Weights of a small GPT-style language model, trained from scratch on English Wikipedia: rotary positions.
Each number is 128 + 32 x the weight over the matrix's rms, rounded and kept within 0 to 255. Layers, rows and columns count from 0. Numbers have three digits each.

# down: layer 3 MLP down (transposed), 1024x448, rms 0.0391, rows 559-625, columns 128-191
# gate: layer 3 MLP gate, 1024x448, rms 0.0409, rows 560-626, columns 128-191
# up: layer 3 MLP up, 1024x448, rms 0.0414, rows 560-625, columns 128-191
down559:131107103141114107072091134137149090177153151108095080082129203161142178125155107097161103145109092117082129082167044161140100153126152083130158077176118119079075108121103076102147127128124056
gate560:142157139150120148112122130155193112160106121181103145083150144118148094085109122070107137125094176144093145097125142095148082093158164131107134075100112100052117102034125163126076114127121154
up560:170120147179151097098125147192106128125096188079136138093101101100138153169160094104133095106129107108169133035121176207138091099070119124141127128121088128092153088073120163130101126115161186
down560:146108123125124128109132143179137037164114108210105105185106180138122151185110092075115040043144105109087119103131129151165172152105126166117117110103074115073100186137124096078108120150132124
gate561:102192198080162117191061169137132111146126156171037116118153122114084078163182096079149125146108126133109131196125170185139142168138145132154147095163148086070088180159091170138120163135136124
up561:156124142144134098147117117097120117195126142083121159144141134160111110143085094115134132090132140122127161082107121130160106156107175138129084088139166157123148109133107160134147138122178149
down561:103135154102147188082123107126138150107179136153113037120084139073096115103084139149177088180103127152134110185131103148088147083120098131087136110151143083114119098098088101130149116170162118
gate562:085143141143132057127228174177187110070138111186100129046081102042048200107112138080109117103151171102131125093147172109106122163121173125096118144160109082127113114104173112139132104159074159
up562:106130154155143156065134129168162127152177162155115163156111087141072132117116117110099093126155110083125132137111165124118110176117126149135079146093119221125129142067151159115112134112123144
down562:140097106115136105191174142079108096126143135092152154136123119171109168096095120137216148100189187157134099146079065115064096105111125096154187142178132147108094162169091154187194089127112112
gate563:117074120101094096138083123164125091124109125190108122053133118086120138089160136090083086125202149114134153044090121128132146129143079139122166067158082063114122136151114155145098149092080128
up563:155147090138183185116187151118179134111104068157157173131071130070141139148122095176136144103160067171126149145154112124180131097123177106098124154101117127123101099089113113135120143092095147
down563:149098114117082086110104157114162077144160126113122105139164061138133094114104097115163133156101099110095151173134071161119093185146103122109151111099118146152131120141154127132137196077127062
gate564:116103142141100125115172068161110101172158111125122123149109179113060140167122118128121105184156164131122139127172104132107094097168159075113118099079169146150123124144119165110141112068150144
up564:111189108118094134087094145115166153081174107078127126106098175125144057197140106149123132132109162091123189149195127122082068150147110118079126125148147167115069102124147138141129147189155101
down564:212132088149153099153170217102098157135136158120162090154084177182122156137130111104088121125101110156187171080146160081119136166125104121138169125132138128179140096114120137125130124113100123
gate565:149110156092130180192160104132146134162170104137195131125193151135148134134143160169135173159117162106185067107135116125128112096136157136093086118089154155154115185114121132095185088076099120
up565:157136123146101127105126152109181159143164109182088107144135101107113114176103113121162123152118112076107111153078126127093156130150146157125142172113135129156095138175154160093109093104160122
down565:159166149118177173174138099146130158149141091106088124092091126169159145073166117088081122107154133132112139142165119173150158127111109186135097099093157136077199168137112151144155130121065079
gate566:110097095119133143137109122149124147102124097162141127130106076159131118129125236111117152150226142114106126127169130151136096142141191121097058123074167162158146113119145129151129109129132117
up566:119138130111149092147109125174028133140149122164109087103105153089162171079109152165152131147036145121232135102084128082135150104180121133121171124130139115130069075127127143171157090093180146
down566:115127088069164163146088194125139107101129117088163141109092128142076147107100141116067135118143134163136152164037145091115101063069110175121133097091125136074085180121196093100106184092182104
gate567:124171124080164073109114172160106153087088103190108099081139148120123118138095149157170164149113153071150106100162074130154090163128145216147150122138127139117152121106110152199165122135206127
up567:064191081105058209130146111139150122120106151112137155137097108113120131179145194145135112042093121143100103142133159121167165140064163117095121145171132118157099144116107125112085152119150159
down567:141045137140131097120154108109116128085103122091109094230183110112127186128148174148129128095114100097173148191157153099127181188061151129111140161169106137111177151135086157195082116098103179
gate568:107129145142138071112148220085098158124142115175100093141155073072157140103094114116124083175120111198135133125079063084124118155119125084136201098098123123139131172134132157129139116120128132
up568:137157137122129114099196145130128099091094130138137180114124113133098120096119094117053106145117124180161112184125121155100119165148152151127130193135129136097111120152100109159132174145173104
down568:138089136167086138207098112076122109133102095119138124122108124180136155084084175151152156098160142100109142082124181109158172132100113123109074148113151109131136132152116082158099087138121105
gate569:138135171166155045097073108154091126119124181167119113127093161159113145144109064183097163159148131101096096129109109166086111148139098142104125083108060126099152124160136128111133101169088160
up569:209105152115067103094129060071129183091188129143123135099104144163093026119126138095137099080137150163152147142150100168173105181134077092138152115143116105137147088186125162139098131108132202
down569:078192116100103041108152134174101101108141092153112166198180098128115121138106158169145171076151133143092130094152144163156141161120198126081063064114104180053178131138125117184159147151178135
gate570:131106104152127146119192121078158128160099125107155177109142112118139094177141053113157064064083145079135103155136163113119088129137100171136151085173109133113111198103116160148114051162107112
up570:105129188123156171111136110234232073119117126202185133117181118111132160206119158174146159195188115155118144057148202170067142148142121100110083133102143144146093116183117135154139167070143124
down570:150107119103087111146127141150113149184128144125167141129170150107088094170127119103163127091148185140169142115104125085123105117129146154162126094186133150092132097164121123128112039128123152
gate571:176033109173127100132111084157141140141154073189154098106115128109144083127127147118152130107158183069075123152134101186083143096132162136100130150125149080139071159106116140110114163127138123
up571:143136150138085117122121127134150138120104095172165085138118111086181085158053073184129116158127110138136110138080185061117141120116150138163157104121101107105087127104152098139129177193193148
down571:134189152119176143170155144142074091114123141130129171137157116113133135105165147096067170202079134148108164157144211126143154124130109095162052144141084146107184103065144156154097122126141126
gate572:154111125145138066136099036130146170111128212164140127160145090106139096092173140165111114136155134153111197141121168138131085149082083103095098099112141088123192121102127117104102138106079177
up572:167104162172081116132078125071132132138130174157113096124117080108117110107079109152187164100146086130107152107113141183094106160135138129114091134106134173105073156210065204121196125113129114
down572:130145125088164120114192146165143103109161114084118116101158090165176096164135170127152075207135140090095120170132134117096172088144132128158141118100145161084165114150105064182160158155148166
gate573:194087154096099137101168114156139061090151167158118096094120107128207122089134170086083137153137148151239146080081082137145142111138122183149134141064160129172152156171128111112102153097140115
up573:081146101116160187156089137186134109125122068143084099112079163155138104158087131131109169134093194107144146139150126104101116103109112155145080135095196149104121202154182100144135111151093148
down573:137048141118096142080135147176134074151089140163150088161087136092158138099147155084127068151160095104213127109111116147174155130093092178112130153095110179107158149161142145159097117086137148
gate574:127181161072101120166124080111080095072110122152207175091129122167178068111120092167097168183075188122086124141122130126157163140120118135099113074124154067146087083185153092098090104147114146
up574:108119154104172135166117117187102088155149156144186155105132081104135146134096110105124104138142116121187124161097126105187092143171135122164131157088127141060095149167155119141072188068146150
down574:115083155182154122143126101186115088128144126146116105141171144124121122133116066108109153151112190084101140145117146123116162115119090112133125102080130122108226117117117164103150134128128115
gate575:072082154103156115106128082129182107165139123117125153093099149129098095133140049081155120165155131098176155174149133188118164118104117132135138092140089080213139162182111084153107110124109167
up575:158177157201149120141147136112166130135143136190118089106095117139088077116095158096121161152170141152110150106092088028135076150147140103138118134126113138130130137145140115080071139111157136
down575:108064136152156124118138092155126164165122176131110111102149138208124109097119141043116069133171162117126093165125191155115195112137209133130136151092089133167123074161170133079125165121147121
gate576:133163157122083128081078124091137155139120114080086132058117098112154168136161128104118123186109153127132107137097032214130106174138136150164135090138106148133108109121120153149108146114134149
up576:107180117143108116086098118097191141177135182115041120095108130098078102103156157144134148149087095127101067089156148101053131115114119117133145136184132070088165138135089134095122110146186139
down576:169120122105123205120169108135116144131075127107214160219145155139168120089110140114102090112158115101183115115076142113176108105090077126153111146089071133151104135152108137134054152106092141
gate577:123076147142075143122136102129127141116112166101109080169131139167152155142170127058112101100152137080107086120125130166111140133132152117117132099131130101141115116081073132147124107116113151
up577:133128111213119150129094198100169131114113146092111112162161124096091142125151067078167101150080119118107118067117124173108115120164141157110115101176064105109127098162113094102098161090118106
down577:141100142074133090147146032159109158106149096155110168133133112140167109159102189189103150099159114142126127149115129063160135114077116106156142157091171158141111171078182151126188118159146122
gate578:112205133134116093115147086129176151161130110220115174103095152132139141110160117101214138133174177133089138071182087105121062139095116088170114151116157114107079130112149110121126116176099119
up578:132178193103107166108133104115158178151151084146110130126067145179126139122112108161113121122154107067131108197147160083146144086113110136143160205118084132073160120166120156104177115157144152
down578:096122124172178127131092138098145095153144125116040164089144089167109106096132158164115147157079140133123171095136131170156072186176127132202147110158159116149107142114138093188106133171126162
gate579:091175076095137069145170119139098136112136164135112127138148160109120128126117143133160169184097166128114138152146129105101083142151078142123147057132148091140120140107134098137153120135161158
up579:126107137123157104107108133091134090128091111155175150147143110094138068100127108135155069086151158076173131111064146136118124158048153110070057086162167159133134138119144171075087101153088144
down579:109130100141090076147123177175095175119105146133168119163084201136095150151088093126160123133175097150099186174142071130150192102174064128134122079147101186129214094157115151132144137154141109
gate580:099105126154152123041098192171137104092162114163120172141073164100109133068113109104109070186152196159167120138120115094121075130112149083142103150061171171138143128106161113089156138163084161
up580:105112125146147074099166064179086149147150120138133132101197157127161159140120162105139138128073150144119169151088126150195169137156092117150118102069164081145074112155196154084058127077187129
down580:168152179171063176146069134137176124124153123116185099155122107177115110086124097113147094181173150119113124105149154070094081128106129139130118127155107147085177113116120161103157094142139124
gate581:175120132128125141149129130152124141196147127150158053081089100041126110082183120108144074113111127144120169105084118131152133165137115173146076118110176143079108180141132190122133159074169194
up581:150155135123158068072085136129159136087125093144097102169144178108062109147061067160084171128146105175118115161056178133105155119121142119183163128102118217174148112171110107102154112086138106
down581:082145133152142129133127165106119116162161105123073132088078105166145129149145112155137071163145063133173079144133175108085118141048084110166065119093142094154172139200091175100099144107134181
gate582:155117083169119116083116097115138136165115088117132107165075140158185168130172151084117127183121128134074095121050082142086139100168114121175133103068134141140162119130130186136119154166054139
up582:145149137119088102122127121067126115113116147131109173141066135108129130116117129144133107119107144144122152130135146125106157100116069140144114108075114155044103135110155135072143099114154131
down582:074100158072144116156076136192098131133169127163154131146168128105142154094168155091097071087208123089156118079137160134172135178123119070173084171133180123193129104148147066125140197145094116
gate583:162195072080077165134069072143118057160121106139160182113068172096181152132089153176165147087111213104153055076170173158121136118087128216087172097152136128095061172154239135134104095072078109
up583:143113147126172092120113116107172176121110174087103093112111158095162079185162209111119156161136088101119148138106131122079124133137158173136123129155115151115113169066174138149171155132092145
down583:071089055126149089179152119145182073105110126144147144149048111140098126139102084120111116157155163164122162154114156137131121104134159164152147143115066107053090081128091078128173134077089083
gate584:169104106090123128106126168168121080129114187222089102092167144129167109087197114144079070115105131149162145099135126073151159108157127133093139151145149156141147106170128223158079124108133198
up584:175158146127147136099148117174094125161112113079126107190102072128046206211153139188162136075247128150116141150147115151146041150097216137140115111054157158134095100138113102094106104107127115
down584:165093154167117131109126075133152101108085172159096121151127172170166113101148119154116166146104178147142120076090117147105157152094124143107179135101106153117151111120081129119082141177136097
gate585:148060154107152156158119126106161115098092129106130133138166143121133032116153137127133107156161128091079114146166114100165122100138193135091090131091183137141111171154130124150140154144156153
up585:092117115160155108160171118118097094108121114136152131136127090134148140142126140092139139154130103121071115146150151142157095164198139147077137145103054072112198143108118025147158074071173104
down585:087150169183153146104114060177080087081151114092081084098109122165143148136121160194125096096131113179148152140104168076113127132107087101186077094132124065100142113146137136087181117149165127
gate586:151163115116121168074152155096141184188149125167073128050165136045107087080185152103155121154139121150058146089177118102140130109166091161150158138109185074120118192082136152073109122050125141
up586:130166132166135132132197187092089157068218109099080074144115151141103104061124132137093143119136150101143125102147040108101083161121095181151178166126195154153099128149198124037118163181134104
down586:151155109108107112139167135124130107157136114131134163168161172108133101107084103145104134133203181095203163125171111112112105106157101127140089129114123128124112090081136115087089126155100122
gate587:142100169169126119096167135141147134144087158150164190101150112121143093070185184107110116115156158127151117130104091135115074158122118160096117112135154134091146150132133141133047166080117173
up587:151097102158125128121106134183153125071167095068117134204094124139148121203171175150120115084079108133047144113085110115072092157075131138153148101107142141131130091137074163073147081104055210
down587:126105064166133146123200094131096187100215071069114118131089090144060168157167110149158130120158150069105153055118144121080104125100071119149126121114100076197148090125125083159193111129120088
gate588:061108105179123119165156118128171113200125145068161136088139144117102163143117131120131105145086190131077144064224104129145109100175111098111128130109140163169165158166118164096130153061164181
up588:054142120166167115132106174116133120065118132131087180147169127126066164108105101088138097153092161129136122174164147132122145114122161151091092137081129130120092146137123130107057117112153104
down588:176141111138135151155128141143111166106158185122166099131091125149146110128134117149144196101128082146162149120086121073168109118099076190069179088125133151160090137076092140154159136155099114
gate589:144131108159111110142098138113150100110137142138106077112132076119166178127089133108125113157115155163093134128112135167116173135123111123103110125079109084146139134129107105173134119072143099
up589:127085095129147124169142137116116096099094159143106120081162110135165104108122130144098091068172126103127165188119124109083158091097122187130132124056139192077131125128135137137111094061150105
down589:154156131167138119102089129141182152130109081147159152188091116067127197112142144141091107120130114158109125064134159126151128140147139066143078137140151073182156131143112135106146131147117098
gate590:122120101181178120177078097153112027130112110137124104127092150133136086093087128121132096199130166145146138186165185078098174188191080178109161105161088084145160178172149116099132108131150098
up590:121141139117096086129100106132130140130115112155167069156119076100103151124036119153161099165165101118161072081176144114147137095113187181056152083165108113160109096047098142115149084118093124
down590:151109107172095153145050121156116092104097124098099121086095133149146171124117144089077085141229177135174097144136188167100144156082095111112060128138143105141157140207106102111063140170147095
gate591:177168195173079143117123103170126080132168144131105163096102106158144180108133159057206193105119104141090108089170082057134105117096132140164109088083109191113070146130092079122141140131174123
up591:083155105147142120109151097134057034078142104121158121139082163139118152155152118140071137124067105054154091137158096152103154170145179101183158206071151105125115127091133119162148095186105096
down591:133126126131107122123127171177102154179127153144156151104141106105136096085182093149096124213038137076194148109150135152167128138171111123087129098128119116218136112166123151147111132134113110
gate592:135100167183115152130079121135213110193131159159169151088188126174162159132136143102120136155106119152161155127160135156225051099144198139082144109157190160098099138124158138140051196156181205
up592:073156130134131135107073119137109132139104123097106138161199177150112081112114095101126105106111116085113171151097191069153118174152114105147132125107110078164118100185135134176150098128107137
down592:077124095098129173126160175150176178160101134109145099123174113166113125144111130119112065146118139112171075095074145063073097079111127130152070117115155084146121102094121086112124061113145080
gate593:178130119172121144094161136098173129131110116108085134118133181124126163097179150116153049138149076115103101108101115107074167125128131120102157181163144153110093158150141199139119117132146152
up593:101147219126099053082167095068140168154136160107148152101081136153113137113124129109155083061110125108137094107160101130080130156146144187145140112151132157169097173174143129109140194097152126
down593:144152115140132146123086193187102113093114175168128081095086081114174138120043096199095167090155138169156147172113139098143091104103120114091145167160077119140171147132148075120133099126118105
gate594:147161089066114146146169085097196135047083122157129133131134145136146118098067194088113109075125205171170079125118132142069162165164078161137116102119112104159080146106097102165168121151107162
up594:180095148115078137159153072074124131160137031213103127068123089182105133138112114138163094159108093102154172159150159162129137102158171091109180121144138087109120109190087115096079121070172111
down594:124151110097104095154149109103154106123089168093106162144109151130147060085142120144081156127119147090088120089116119144161181131121150142132109157139114186106080097110128128123147138158183131
gate595:126101062089059164095142132164113162150134125161153098096123143038123142094104158089140080164109199122122133122168139157131123144147160133063127148142104105178149137113155115152102113113172142
up595:166165090108042118106162177132129157124159127131111158080078181111075117061120113137106150170197106146070081105121134076087172154160164139094167079137113086116137140130072189120137153089141086
down595:154122159122105126144129097108122153169119160153150121107097167145206133157138150169154151117059086158172100110107118108107112164074098099151191122099153218141108170119136147131141172107108170
gate596:063081139116121067118095091093103114187108083169161098117141127103142116162156116162171135108065156050143165117125156191096129161115104119136142150108117127195215167219148172161164121047105142
up596:084108080141137139137159152077142096147149163144153112098151091075175165162124198068128136088138115138170139148108087186148185151054149093164105115113136145160110135101178155140118129156145141
down596:147084145168118151178102132097131159145104106091105148146065166163097144146128067125048124189122156168136117041079141176079068130132142159070162174091141073093113113142141078123086107064107124
gate597:134107084118128137149122185145169089119122108114078134135096131135196186034130141142112157086191128107203106083153121196043136141176096122143083067087144146166114108113109137150145099109107158
up597:168121118116056091143087082062104088148087145148179134089140139141145112149142097091024119114139121095145110147115104187170086155100163144138108122119111094120113103112125082131178100085145133
down597:126128170105209154179115153171099162100125093126082096131152127096143226155165093132211115159171163148169141124107094088097172152164113085131124120148134092134158176075143163086073163088149139
gate598:093165090129120120082176056144095131136089121169155160077154130093067114107096137130159106149125129146039132082190128225144113166115107132147112105133207076128098122098164100114193116088125177
up598:150108136057132178121128132077086130110089148153097123104160079100208063105153147098165095074125113096118102147141079135149123109098130136171061137133163136176073128093086131200143101181139158
down598:132157146123129131144127106133177140143118119189095132126092164101079142195115172209170107137105148137131118165170156117115128148128133077143100151154125122092106107156192152081149151138130134
gate599:128143153172166117138142135119124168168132139152106173097097100082153149162197090093136047141174132169108143160101140079155088141145114140110162170112190116107132148141094150134098137163097155
up599:155153099119141127134100123106122136049132096100142106125097100122127125050070122143123183126139165178104116126125092092070101171095179192088166169140130139108102114121162139127152133117154149
down599:069131162159155128140121112127108099106088167156125131073143130152127113171208101096073042129142133163149122050150140130170085140162134070177130161095174091150137178109108136109132142093058129
gate600:069160116129128101118059137168158141120129111150137132107142047144151136093109145118166149140124160074135123110087189123146165124155069168190105114164131107072119196106118076120133125090078122
up600:135106166113100134168102109111141192111091144192134138114165101135106153142117076106199123061161114190128097131175153101094185084117164093085170183121075157106128084093112137154079068132080111
down600:124201119109146139111096148086174084074148048099110074164117130103123172071118169168120131118067133088082118140134069156114117166103133176119122136134147155079101211169105076187160139099083123
gate601:081107130154174142105152131143097092156106157116103156123234153141115120176112179185168104149105140154069170131120147161127078171138119132157131119146141123055080119077142150123165178149139130
up601:157156154119187171089156122079088138153094099122127128157118087105189094138147175117108119172140154136136122172095170140192095198114121101141165125061140095127112151160123152094120110120101154
down601:150089089127116156147216117159114075149060101119131132141155168088158200147133115136130133136199071111100098158044104156142202112137124113067204176141089122111199160084156095179200150142175203
gate602:058110119141213156160118133094091124078083103151137094128130128107086080135154115152128112097123134141116113128134171142078112157101174069046141152143159121173128055091163101070101085118049159
up602:146182142122145080120095063090145070104054180110159114113108131100167114113076104095152107157130094118164141128159158116109078112123079132101079085147104071135161103099119113154173146145104115
down602:084163095133118136167146140152130158127181098103109108150146151135089150143187174105105143137119186104107127093091164173138131153149135119160130135126174204140133154164132144134083128132158174
gate603:102092056102168101151127135150141080096124104154145082142092158114091074052078137165083105151172159116125147129138164068062161150141093133156175107186125139064132193114134166122142111088107164
up603:148138125134135122124119120153066129195138152198158146101120106127142130148108210150120188126104104112091104092163129199090174064119141132141104173099131130139136115172101091082172117115109164
down603:184131121154101168140156118116124094138134181123114104177136123147124131130147131100220078053126143198151086167061143142176155097101080132082120174072121150110165088095146094131044094151144060
gate604:118096220134100160130165148111140101141164139102090103090157087123123169094151096157120113111149104178123115154144127127153129171128157130135185166121129149141107192123114142108132098155169145
up604:114162173117115133135124105094180083123136136087156151161145132135114119159101128121133160093205104172142129120143171136154108144112160165130088151183109154124106171148093140066089063107130160
down604:124083105126096115114055115077081130149152137153134073132110127153125093134147122188113106135138184108148143132136108122096136143101073124121139121097090099130162118092142143186120155064160143
gate605:159151122173129163153117125074078139147146110139113077095173183132074125134178106105194130108131174116128169098151073067190131150182145178062140083142149101181092161145138102187126100175138104
up605:049136155120162117123117103138104155116121102063130102181138163160104193218080169109172115095073146179153135098135099107107150096079085124167120137159116132119127118113190092125121147148134177
down605:103083095133145126166118127111153103172129146123131115073129200117060176110181152088153183170158114135126040173156124100061089095067182065123168096087127127162061137129138117134115128091095102
gate606:113181110179090109132154148125131125155113137094105136109092124119057143134121122106088061196089208120153126166160124104109141161161091111076129112149173167122144153125068121108112093165078150
up606:108195174135124128064081154159116176164087152118157119125129095172140076140161133125117133143090157144153125112113087199122166110121140160134164115162116130098141112108119129120208157142126124
down606:059130142123141140139098116165128045062089125070157137119156155146157194151117131127126119109080092120104123093101126212101125141080150102163152120100158094056104145104155145140141168091171133
gate607:113135124153120106080118113167100147205162116144069184092163072065083146117115179102171105127139185116116140127133105100132197150155116132038121125167123192163053140161098121089104163144167112
up607:173096130160095118137150117160140067130095109180169135122130069140111116141153142112186074108127105105123176143130137083193104083121164152064144179144141115127130143094120142128147117159091102
down607:058113080148170083062062166105124142115143136113146166142172102134157139146084120135068041125128126195073120121149141129079115134117118126111139206127144091141169133163151138103152113137148091
gate608:129131049118147093190146141123156112144121105130102145135144126131131139141110132138170122149116141118141148133131081137139080125077106157067094099155153222114091122112086121143111090115109157
up608:075154076164166125093141218073089078104176069039089108128091087144140179200095131110160124103119108161118158134186146131088199135164106124101118145154118117161069116069074134099206105155113127
down608:173105180178156160062101139192175111144162117113112165112116100085122121149108192171116170116106158131101111116128197142114174117097141074123162199114070033169071141163146162121119151121109155
gate609:142079080144146088179087108125127130194124159107113095132137107120106127057111112106127120120145124102121142167120149111114144084108091101116121100105120125108211095135116134168203123118095101
up609:135089146111122090083177100172141075135108128129114137124102104121107122163123166130079124124043134182103139139135138147117160106083084159117111090142113116164116129130132113136136098142116144
down609:100158140153137202117130186162147131133167077176163115046166127161092125140157115149167088167127180116126135123128156117086103109130157126153154172143130134121144159131117190083113134105135153
gate610:178151115116081061136084118097114098138160117151175120057125167087127130122129135192139149155152151119167144159199128121115159071116160143096144119158114065042125141144186108177114155131080147
up610:166133066071091096095077151136081129164146136121118074187196143099102089163151093061112177168087143167130149121113167154147161110146111160195189139135140076128115112078096139118105094151127068
down610:191175090092107191122118153111147119232118171002077163115118139112167159149166164064101118125180168131063117037161159116100065095168084128107127106102166143069142084094109083165160115085124150
gate611:126187113145122134127135211136131095144162157160100099071060125058105183171103127162126128139132131132118098131142089099194119183141183109097168121120140101098127158143140121094065123148126166
up611:153167201152119093074125178166123118108083135085087125075071161075164128131128139116105130123129110149172138170085157102116180187096139164197125182169132173158171113049108111139104180133172172
down611:169119169097149174160170068110115125155112151097117078115074225118164124076180076108124129088171187102177067142100144117122100102135117113088115129101073076130109060098141047108173111107112116
gate612:115134141120135143094134125140079135109094098119088159143141105152132127170124148115130156148078198091126082131143106167168100124110095182144089073090198145183116131226115092108088177132169169
up612:090174102125131124150168160087068102120121127097182180104136136175137088132096106198109115142170108144189097155173098083181172164106140112092139139114167093178121100110097137170079120151113102
down612:126106190110113107127159124196118179122079133123104144213223102086143119152176157188143142161113142114139166112115101115134145140085167112066132127124110191163190109095102129131128117163097150
gate613:124184145110122105142161131130141093082130142140106083039133121051088127105125131170147111128139159150098133167107111108154135199130157213140138129165119151119093173165119084148059073130132149
up613:166146160150158116181064152129189082128109156118129151088125173128124055137177112127126149008137091107145134123145114125139060123083165038144097153144135172132088051154113201089096066172044102
down613:121149064177128105146135149116101083129179073166117147099127117143157145133144158131127112115068158087181113142086113113144117108068110054121061156085128178142105083193128137151102154136160089
gate614:154091149167131131171160127132150164150147100170143128094052103134127137186082111166142104073097179076156080135153128152087082064168104154116130117086154138154155127156071095049143119128163158
up614:149083114066130132207077122056104156129125075139073048105108120128123090126173126110113104066190116072157083095132075112091112113118134094081084207164163133095110124131107185072133085146162125
down614:124168180113146194026127131155124111099071104118155171156186143101098105042173166090159114190128138104142187072136114073137110138092120128114128123143108103125130114112112111193141112116049080
gate615:078151140138133078167112121099168126114147139122174133143050157081167100146183078155102124074107139142179156117158093160123093041150159140142151147134148101103158112127105125087123124109122100
up615:153134087144074100116147092097131168112159151096140177178127136173193106156143105108136169147064164159075115067120132132165106101118086152128131170167103023158145125120105122185154114097083099
down615:185132155092119120148181114165085144150110140116097112118187084116079167097147143139085156126109108114090098155097134125140162143137152158124138110096160158144121118133158125158133136184135180
gate616:094083113088189154181149096151137131130126114074101063089129103097103135112185136195162182147172128107117144124130124150114107110138124111114197101094101132143154169158123123126114104099121187
up616:068081090076154145165106099159047131109100179133135095147188145167145106177111115137147150088084119133122146119125147137138068112087078186078084123164087157114129189138126185166101086123063082
down616:158078135118116178198123123115137167156132153150087122148105119138168139157113160142055111122174159105098065116133154039145101120136063099106087102123142169118126110094146114126117127132097165
gate617:136173149132144171130060104116109157155145165141100107104169115194196122198101098088128081149127163144080106128148186118137074135119090143104186145199132132113108175156171141111068171124144126
up617:112189109115105133080199157133112120055149139155133161137126158141086127094082110128121136137103133144099131137150109165091101104062114111128132161137105142092170155106070156128121128138096113
down617:173125056139127097126114186176170106119145064135051135143111123111059135131174140180171097071141084151120126124113110136137155096137162106115114117101147151120123118163202156152096047149162104
gate618:147089042133172117114108129101187165120058179109181147095166144195187126164178135126097059135225165093089151083113127087164111147118142131120092120182135155212108118101152082113153128131114176
up618:128149153117090172102123112143148123122115173158154131123151095123140126142129092163162144158128136115126115180143094122131152139171183130144136136079155123083112127111096113144125101142177133
down618:140122136104157106115124152103124145106076195185153147165107173183117148128158116099133097155157108140122152061084141122193124151132091087179064137141131089136130176128148090176129124076109135
gate619:089217133153159096120098116196145109091071103111152144086120147172178042096127045082159114174109094116132132062173110135128133175118063090114157129138100097145187125036106132099106116128129131
up619:130196166136146053092200070129115165114115150079131098110069138130078088116120160115083070078118121179133081148137088123112113164073169148124167142134147169116092099139103152179097192140184149
down619:132065182088114196103090089107168099102126172112127125113140127132121206188110129139135148144122127103150110081086117171115141104165120124152172099144158176149113098153140068137194114166083104
gate620:120132134148131142113169138122190122142121144118165090078114115109117124115132094091085069147156142148122099125122164135147192171088186098102119029130167103201102191197133106133112117097166188
up620:132091103123145100143170187149151145129137163119147175143091118121118141098102128093158110111156137192161123117156106135102137151086156125104108131156159129118106126163153069083101176193158117
down620:149142103129100111117083095076090107149124191137125112124104111118080119093099130180116085162116163109202184056175124126131138107122091131137118188135133156096161124095133115142134064166135144
gate621:122140156112164106148197165081150124120163085105103115074120123117147142101164104184112129143150146165117160173157134105069097154188143112132146127097145111106067141116111181072115116138125144
up621:137074115120075180106098186135151157076218144142130113117189161183091182060104103074123089147193142137105105089079113100104138148173139185111126080114151128102162066187148160135124175028115142
down621:095143117137150146151177150099157140124154138098145123115151123078131149136175068167122116165157113135112130109137132130122092090162150116156135125103150090127096162052119202056159136132095115
gate622:149150089135175166147093150125123100128112184094102117103146142169199190181124077146105156100134138110124209172172129162175117145138095159136130099186197130115106130120103101138084165143138109
up622:114083122124128107145119132134097130105107162079169108108143109097152066150099113162106155181098137155085197147125108113121098134088125120159108074186163142157124084109141147172173161102130137
down622:168155138114123134148191154154122100063162156144140090132162128113127154130152127105167095137139143147139127155097161166148128130111102084146096074059072130031128108147154111120192087179137120
gate623:105126135119092093161068157159125141166132117156059120098161154139101091127143131101118086081127139165165138153077150133131146081110102115086173117092104169126058095157135144184107130151129149
up623:139173203118165108128113172195105153136088200108090180105165133173085139101115104121152054088108110113097137136134155119100126055137101125079155085120099125117132137171146084121161116148122149
down623:141116119097143163149163105140138133117098082131110148120107165161121173132103122091189142133089094114102109070125078139124139124164163113167140126095159166180076117051138130083109142099081158
gate624:119120111132186162187131087131136106094158162116175111145118190127134118227107062126146058077175146125109116139176121081118142172113173138103190151111150085177096144165168120095085157151064172
up624:136188113129188167103145127087133114128072141144158167127136062151116131113116127156127090183141122130124104135129145123196141211163126135122120160165096161158130124168161085122068103182193083
down624:135101177131102199117132160109177114158108089149145089121131169140162120095125131140164122104144162188184095083144153123168109118188102085136143122146121125091167088054128120172199158129173087
gate625:113182118180165152101143173122131151132115155127189166097059093188127094170159168118155070120085133085117130137137119076135098167151180129105144142170134139153162206103135072110142084134176161
up625:181116159171094147124191147089185125125130103096124137171135108143068060168135140042099147137170138143117143144132112109117137111173173147188104195101145114077192154095147102098108107154139101
down625:140120116111157075090194143127170145154087125221138137069211106126167143119054189151075096122102108091199171131140117171096175106100122142120156138092165102150137115191199068154102152113167167
gate626:152129091134119125133175085112162077085190176126099100128078122166107159140165142163146079147107146109100048114176121093087019114149076201106154188159123153100107153089103165109095163080098085